Part of a small language model's weights: LayerNorm before each block, untied embeddings.
Each number is 128 + 32 x the weight over its row's rms, rounded and kept within 0 to 255. Layers, rows and columns count from 0. Numbers have three digits each. The size before them is the row's rms in percent of the matrix's.

# up: layer 11 MLP up, 256x64, rms 0.281, rows 172-255, columns 0-31
# down: layer 11 MLP down (transposed), 256x64, rms 0.151, rows 172-255, columns 0-31
up172 112:180134171115161148145098126154148147095157210128114168169117117207090155185166134136135104138107
down172 110:117104114112112111096159109142211136195160174126133138071159135099134131132131096091180109097156
up173 092:104102074073112100177180103138173144125125124153099099112102126167134099156154096165107106051123
down173 098:121104104045145126158157127144126173122115110086154148136131170102118120080140105166041115093079
up174 098:079157131153106152100181076159068069148128177076105120139065136138113127193091117141123114201116
down174 097:105124106110170078090097189124148139118124183163102129108132099107148169084105128134172088126096
up175 104:124184196127121098175121112118170155157142189154149073137138163149122100139177094102136067100154
down175 104:119111108101134164080156104128155129121135112099122138137101169138078135129154120123038101126199
up176 085:077107045155087104098113173167155155150171151131115114109118101117163155143184103097083074094095
down176 096:149113106102133113079108070098066104099097082129136104162146147135087131115088111183152188182137
up177 100:163105092150141147154112081122142084148186235131132136087112113179100164089104178148120157102108
down177 090:119122127172163059125138125145147114106062111154150150168177130099113177113177125159136118186132
up178 102:127150142119165149139104078154160081118146243159176104110127068160131109069138118081155129134154
down178 101:162111149152102125156158125160112093098089066130197160170106150166166149162153149115143130102132
up179 090:098099120150139102045212111159117095152116093143057108103200107132129144137148092126168118069111
down179 087:091154110096132167053145171109112093167178192102145116126124145122150110146120162176161063090132
up180 095:111117174135135161140093140115106125074147137192122198117195117070166130116128125156165162140158
down180 097:115116105144105139081198110148126158140116121138137086171106145183105091154106113104075071132116
up181 092:166158110109088161079104173145151107086155128142126154168128184080121166168158134144165107087122
down181 105:102133146139155062000152161112135094142097169114140123117112127137132139082111160140168126167107
up182 102:137078086175149105145156129108128113118178103144107192088133127161099214033148117168148108114132
down182 106:131157143119142142099149119105113103156117175025117090161131118081086137104174153132127061117155
up183 092:204141151114172107162141069143171133178184093095117099149147165130045148142144176121129130111155
down183 088:087146127092139195166129162197094166150146139127125081208148113118156097152115145091144101059165
up184 097:071124139131176165163234105104152115122109110167115134124166110180139078117081144085083109170159
down184 106:129127161099106143112132069110125110188121146078133144140179092051105133129081173131118170145150
up185 095:155148064095109164099148130125131109123129104113152106099119083138160086080064107133056116130125
down185 093:139118189129163084163118126102140184150090094094131127097118112160128096130095156087055147165148
up186 101:138112103190153168109102116091114123231151134113175134150175179180131093127131096133113120122197
down186 099:138099151167126129110174167148141139028089154125139162128119115083169133177134091132110142121076
up187 106:165090149133166146128127109181095097154122126149211144115143112146064135094148116180167193106106
down187 110:165129165099114162148110104124090124106128128101175136152178206080107134114123140129185159109081
up188 093:072117116120174114108120128116149079170109139102126161110156117146170150110087105120090144140080
down188 090:154100094149122099172114151059116148148169109166111178162123132111105097132166135121072138177173
up189 109:142105140151120083130128084165164088146065139165073147116091137099141124083162136072169095131174
down189 109:156133161095189128212107097112174132115128130159059091064091129147155091067118152163124152088136
up190 089:135094140087068112195156150123129142138165119079183115040129119123103137127155122109116144093147
down190 089:108115126086152144135138111096198139169157170126128145184169105093132111150102080137083123123117
up191 108:143173148106154088113122102124148107147156174107207107186178122111103185115177129128088103144179
down191 095:147109101151159136111128155167103147132112165135102134110118101129126181104155175106100111102102
up192 083:093135161159162105212182134104131124118116080153097066109075188161151124109101111114089133125110
down192 088:080098073070124135099153113095118148146164104134173169132142079088088150098175139132182084152141
up193 105:161136083107164144187147140119150119170160146200124128173114115106143137113125131151139154188190
down193 094:101130144134160111122135126160138113077173120174138104174138080147138156138133072116075144099055
up194 104:118089121158092129162070147137109160171145124169083107144147149132130130160133137114149101136166
down194 104:156099184115134145136132116128143074099116163166178188118144146115102112150085116166100144080077
up195 104:166128089100137106139161127132174152133170139107173085152180156174107074123134146161130066194130
down195 103:137105144172148125071129091076090151130150127060151156101185152165156125095154135088118122172174
up196 099:121129123111128169111121138093120114149094107119129141101152153089162085070141099226088112135135
down196 101:136176081147067163140091144130163106113159113176110088135105118147112163152169122073162103142152
up197 117:139152172127173147178118084116164135149179183166163114154135089123152181137117162138061125158140
down197 122:181092208131154101155132121135124116135135145161132112066178107136152090142155056121123110131151
up198 100:177156101088134143172150161133159089187081114128192160082176125071088167159109169127112156125149
down198 098:130095122157097119210091137093087176181103126099087142180087121112165089087160149112059117120143
up199 095:110165096131100093215123142142173150148166151135133125119148120135122147145098110105139127089075
down199 084:161141152115056131093138083176097114117057052130110130144146150119130143152103167195115076160167
up200 094:154157123106137129090177097098155091174122201150175094088152138115137143156133129153113167081091
down200 086:120165082094149041147137149143121097079091162140120137143110089149108136112090197114179096106177
up201 101:123127127108149160136170122138064145138179107167109114131121156134138133126134076174119116144065
down201 108:166094160089118123160094129131134108074162086176142115135145072088070122156168192167082117104142
up202 100:182114092119154140137079117127092104105100135123200124099083159162104128105135135131096182177107
down202 095:109127159124145134123146128070135116139096065141096134091121108144119073143100080167113092062202
up203 102:140178190118126104160163124115131117146154120105122120131171053131166137178189145040099120148112
down203 104:120150136097107145060154197155173146102125157162211093103163106115091120146092086153113090127160
up204 106:143139136192135125169143124195077150151175126147167157104157173113169166139181098073093125091194
down204 117:121104088109132124114163136087189158118075142145107105192076094175082118146083164117136129158073
up205 091:149135119174172103141138096104111118162077109111152090187145114112078077181160084109101184163144
down205 092:172116141117122118078144150096108158038150135135133166126146132162119069138138095123110094114116
up206 114:144105125131102187121159129161117165157178127160194171205170145151164220144108113139091179149122
down206 100:125165107113134165146076151121165121113102074125140153130133146107143041181139147125102121100108
up207 088:149156164095089116166195129161124158168143132168125126117192111179119096185112076116086175131149
down207 087:089167164147214136155081119156161151091097174180150088083077068175124105107096157124167141139125
up208 092:137100174128148120099164227136152156089136155151134109112168156159125106131193150160138147207107
down208 102:123136122108074079016113162173167115078110121108062132179092113127119189129109111105190088130159
up209 103:070018125156123174096126103160115101128142134123112135098153120136172120124127137165201132160128
down209 096:116164167077082130201100086110071142117134145126159165130140096183122122118143139127130147065148
up210 098:135126158109080136167189136166143164166177119161142136107117139141124080052160116087119122118177
down210 088:152119159093145162100125110134140085127075200116140136107117149109178140128097164168093153136068
up211 099:177107099143160120115118147128171026110096161126138101151155065165115127115099109110104121085099
down211 094:159119110073131099102096165135138152072178142118200119130147099083160151132106154065108146152116
up212 100:089102168173168126125105115127082141130132126169112116099156112153117079102181172186132175077131
down212 097:161109092113160091118079146112086147122114142147132160133102149110125176114137097113227090146091
up213 088:119146188111157160174135156143123118061131089144158116144162170145090172174116105131055162073121
down213 090:145114094146176086104160139082093106158138154107200137108062204133110115123132160093124108120130
up214 101:136113108130109167138142168131120050113134157064140141133148138132108146163132114153041151127074
down214 104:150170116070150152083101170155148147115121129139137112134120155107138063103113124126147095090112
up215 121:161168172193115164114130128156125103163158170194162153185146185139159124164135086110120164156126
down215 101:095116082126154140091090113133097186119112149097116157102121102112171135110109143185186131163151
up216 107:117113163112133102141150154143118082100077158153125126139076105170056167123090220125149144126082
down216 112:116163078123067099166097131098179155131126075098100128156135106106128084111154147135173153193130
up217 084:192149149104102092132096211158174103141112183121147160134083096203131165138097050141082119111138
down217 088:100126139089159136127111143168111194101127141172127066133102090128074177135031155184130125124136
up218 087:073133118178108115160145171142144100155118063123124104117159132162124129140170155082102109156069
down218 096:192122186111130065152078141099078173086152166135113094117112105130124158127116146114102126113091
up219 101:099158145130108164129193088186123145139103181153089140148196102109109146151162121144131150110140
down219 098:147156146125117168122209133182107126127099109147130172141154093105179143163168103181084145147152
up220 107:092129116094166146081099150137114166083154133141118104149126037213160165135147114123100084178140
down220 096:103097092184144088054151099108131103117133129137136164156132156113124109129180125172131164117179
up221 099:104111176151093156081100183108150077107123107112104143101173164077072179097154079118123106118124
down221 101:116150099192151145129102163121129150096139179138135135147194161101111071110163114096143141091105
up222 107:081139096101098106141091145103128062150128102102136126101134100157088124139172127139103150102120
down222 111:123111118109098196150080152132070090125138155146130158131143173213111067162117167127108116135151
up223 089:102080118107111111078176087121151094136152176110138130083088119138184094158116115103072133087104
down223 093:146169106090123151084108116212146149166117160142106152101083126131128122126065156209147095139082
up224 094:095167170094147045121121140123117148165190174064165126121132076194159162122147134132149141120126
down224 099:091155096129174162117166083140095126182098046106127128137151167115111155112066086136128177125118
up225 089:109100210126157213099091129126149127094167104169108068125128126123177119148184111133123138085112
down225 097:171160081168103053184115128094125109122187104073109143141153101109109143107104155086158141146145
up226 095:085125105188131174143180144146141128170127107095176092138102125127149124095130153156117163156139
down226 093:159142137165101175144113114116150142111146154161141129140130116121112197124037119071089171148105
up227 096:125091148045159096136126089097089069130086127122125111088125136154103124104144155044120172159112
down227 102:159138115207112153162075123130165118132178083141141118121137091113174148099150115164083115074132
up228 102:174113164181150182137075094083124064098128105094096157130133147139146120158097063103120080109104
down228 102:145164110132145072147120121151093190162083138106125080174083070139149166126141143147146107084109
up229 109:170081110146160179129160112149136090110130105174112115153147135135094100125138117189176144133074
down229 110:166112124138145109133179085099087160071132099107141137180104135114107141111077111118125193110116
up230 095:113131090099141172157168119166142103157167039132153089123133095066166126167104107120088078136128
down230 095:177120171144101166160138124072141043154166188108129064116141133097109105149113176148078140104139
up231 101:117112118212130139113148163121141141118173104200143153122147214165128092139123125132143122151127
down231 091:111128141129099210101113140086113082141108144137090150131132152126105147122135130118109173138125
up232 090:095123147194179132111148097130131174101125103129185141126145192173132114096132096062122145114065
down232 093:067106101110113153135152140112103135146093149095146138187134126136083146128133145155164091092146
up233 111:111097174171140170193157146130157130090162161080103115170140169152141132166139171137164113192114
down233 091:149180098175154040068093126133120142160086100150151112127130090079094151154103160143130135083128
up234 095:134131114141130082121143147184169117150139152159123141190112155190184191109217134174125086140163
down234 090:195151185112131103124121154097139172133135118090125140122147089123103118144089165077094150101125
up235 099:141162106056152133119137148159132129137119178093122114071149153134103058136138082094129101158113
down235 108:146165162112150087136123100108096131153121163144120106092177102149141077097137100171070180109166
up236 083:169138136115113119073110131079106115153158100140160209111122097107170202094132100079171122128111
down236 080:110078129113122095123108188150129124145204131107115110107133164171166121103144177159075107097130
up237 113:091154145082088139098117112118139171167166164148117098132182118142092137122132144103177163177122
down237 120:105123146164124086227156150164148088091178020120158126103124121150126059110152168147125124134116
up238 109:143149083126131092160102190196160126203111141135091161090107147148144130123187115126121185115158
down238 098:195114197137124125193106096095110122138080080122176119124091106096122175090113129164149178120112
up239 089:063129092147161102088131126146140079141126198119128157097165107170134156160141158110139157142149
down239 102:123174135097113078095156193153142140120160199141082096136138087114137090151102144125074142116150
up240 094:131123137148124088152143078138154125173138132148206109146130125119162105054136152117112144131147
down240 090:162103117159106162141166166153116094115137188165131166128146053130132133136134174099129092102135
up241 100:170123151160168178166118180124118149125165101200162102154152090143152162095183101119143183101180
down241 095:141163125194104118114093190150082099150141078122118139105100103122109089165105147095213111164138
up242 093:142134177157120165140096174154115146102083136103184119098082100115051150052166105119130121110087
down242 102:097062183110134153102104162118134164167139148159085131167155149104146108074109101103105144158120
up243 102:158185129108091132080177147139138088162112117085117117073098095135114107145163075097132084164143
down243 101:144125166114145154149134101083202129118154150136067089198142103103148141121139126097124116149121
up244 096:073065134083162118118146099172100054089146143085097124111123076111080073145095081086112142154067
down244 102:161134108128102108129156114105201112155160150172104071131175107141116071137027141127106108104113
up245 099:161061143158140176119111105176099131129107086139117138038121085204095157190154119170125117169096
down245 094:125156089095131123067170094165132120149108114106103129167140109159124144162108165126149232111086
up246 106:147139141199142139159156129172124151105137127136173129109121130135094121130118170164124180192105
down246 103:142196123126101124115122113117078148154177103115102132106195112126137149121182120060137102121144
up247 095:156123080136177121147163100112161153095057187157096106152124122149187112107168087181155137146179
down247 101:123149152141132150096115096134130176133174134179087101113158157070161122150135161115150169106131
up248 098:103162136106137119088202125086159092080121167119150141115106169111119144105067154038135093121102
down248 102:148188126094102103043161141082117192104160159116193138133138068154129112173117085126104128119052
up249 106:062181164186148140077116094098133110179135169137149170148168119128113185148118162145117143162108
down249 108:137108084139132133180094037126073072151101085162130115128173140116124150094158154134112134124106
up250 098:083124102088115190185089153118122125130125100134134129103164146165176124122059153112129074166141
down250 096:102156104113132101117148101096120171140139179120119170124105093068168129133155105128140142084137
up251 110:149127136168139128159136142226123116160165142158168224136140106162118158110125136111101141118165
down251 106:124126144117081137129124102086062133095120101112100115167103143121167082179103120142065145162067
up252 083:090129093101083092151104101146137055110149112160134147081092149153104174147123100143165088104032
down252 093:150099125107127147097187104188117166160118141098129136166101100095144169168165120102085118107076
up253 114:155169097163149163112205135081156156151117165142153194174081173141132147083086139131131124163117
down253 107:100147132174100160157114148147128131045140214145133099102135114093121142146151180122113152121128
up254 098:077156119166123121138116119094154141137132161169161120126147122182082076073123052103107156118157
down254 102:097098055109139125185089196110090104112072156127182128108101130125162083163085105165120125102101
up255 092:076122147083113191101148098081089135117178103100143110099151140125088148059096117188132100129124
down255 093:142074132153136061139112141136145160106145105143131088110164139113132108162127108058152108136161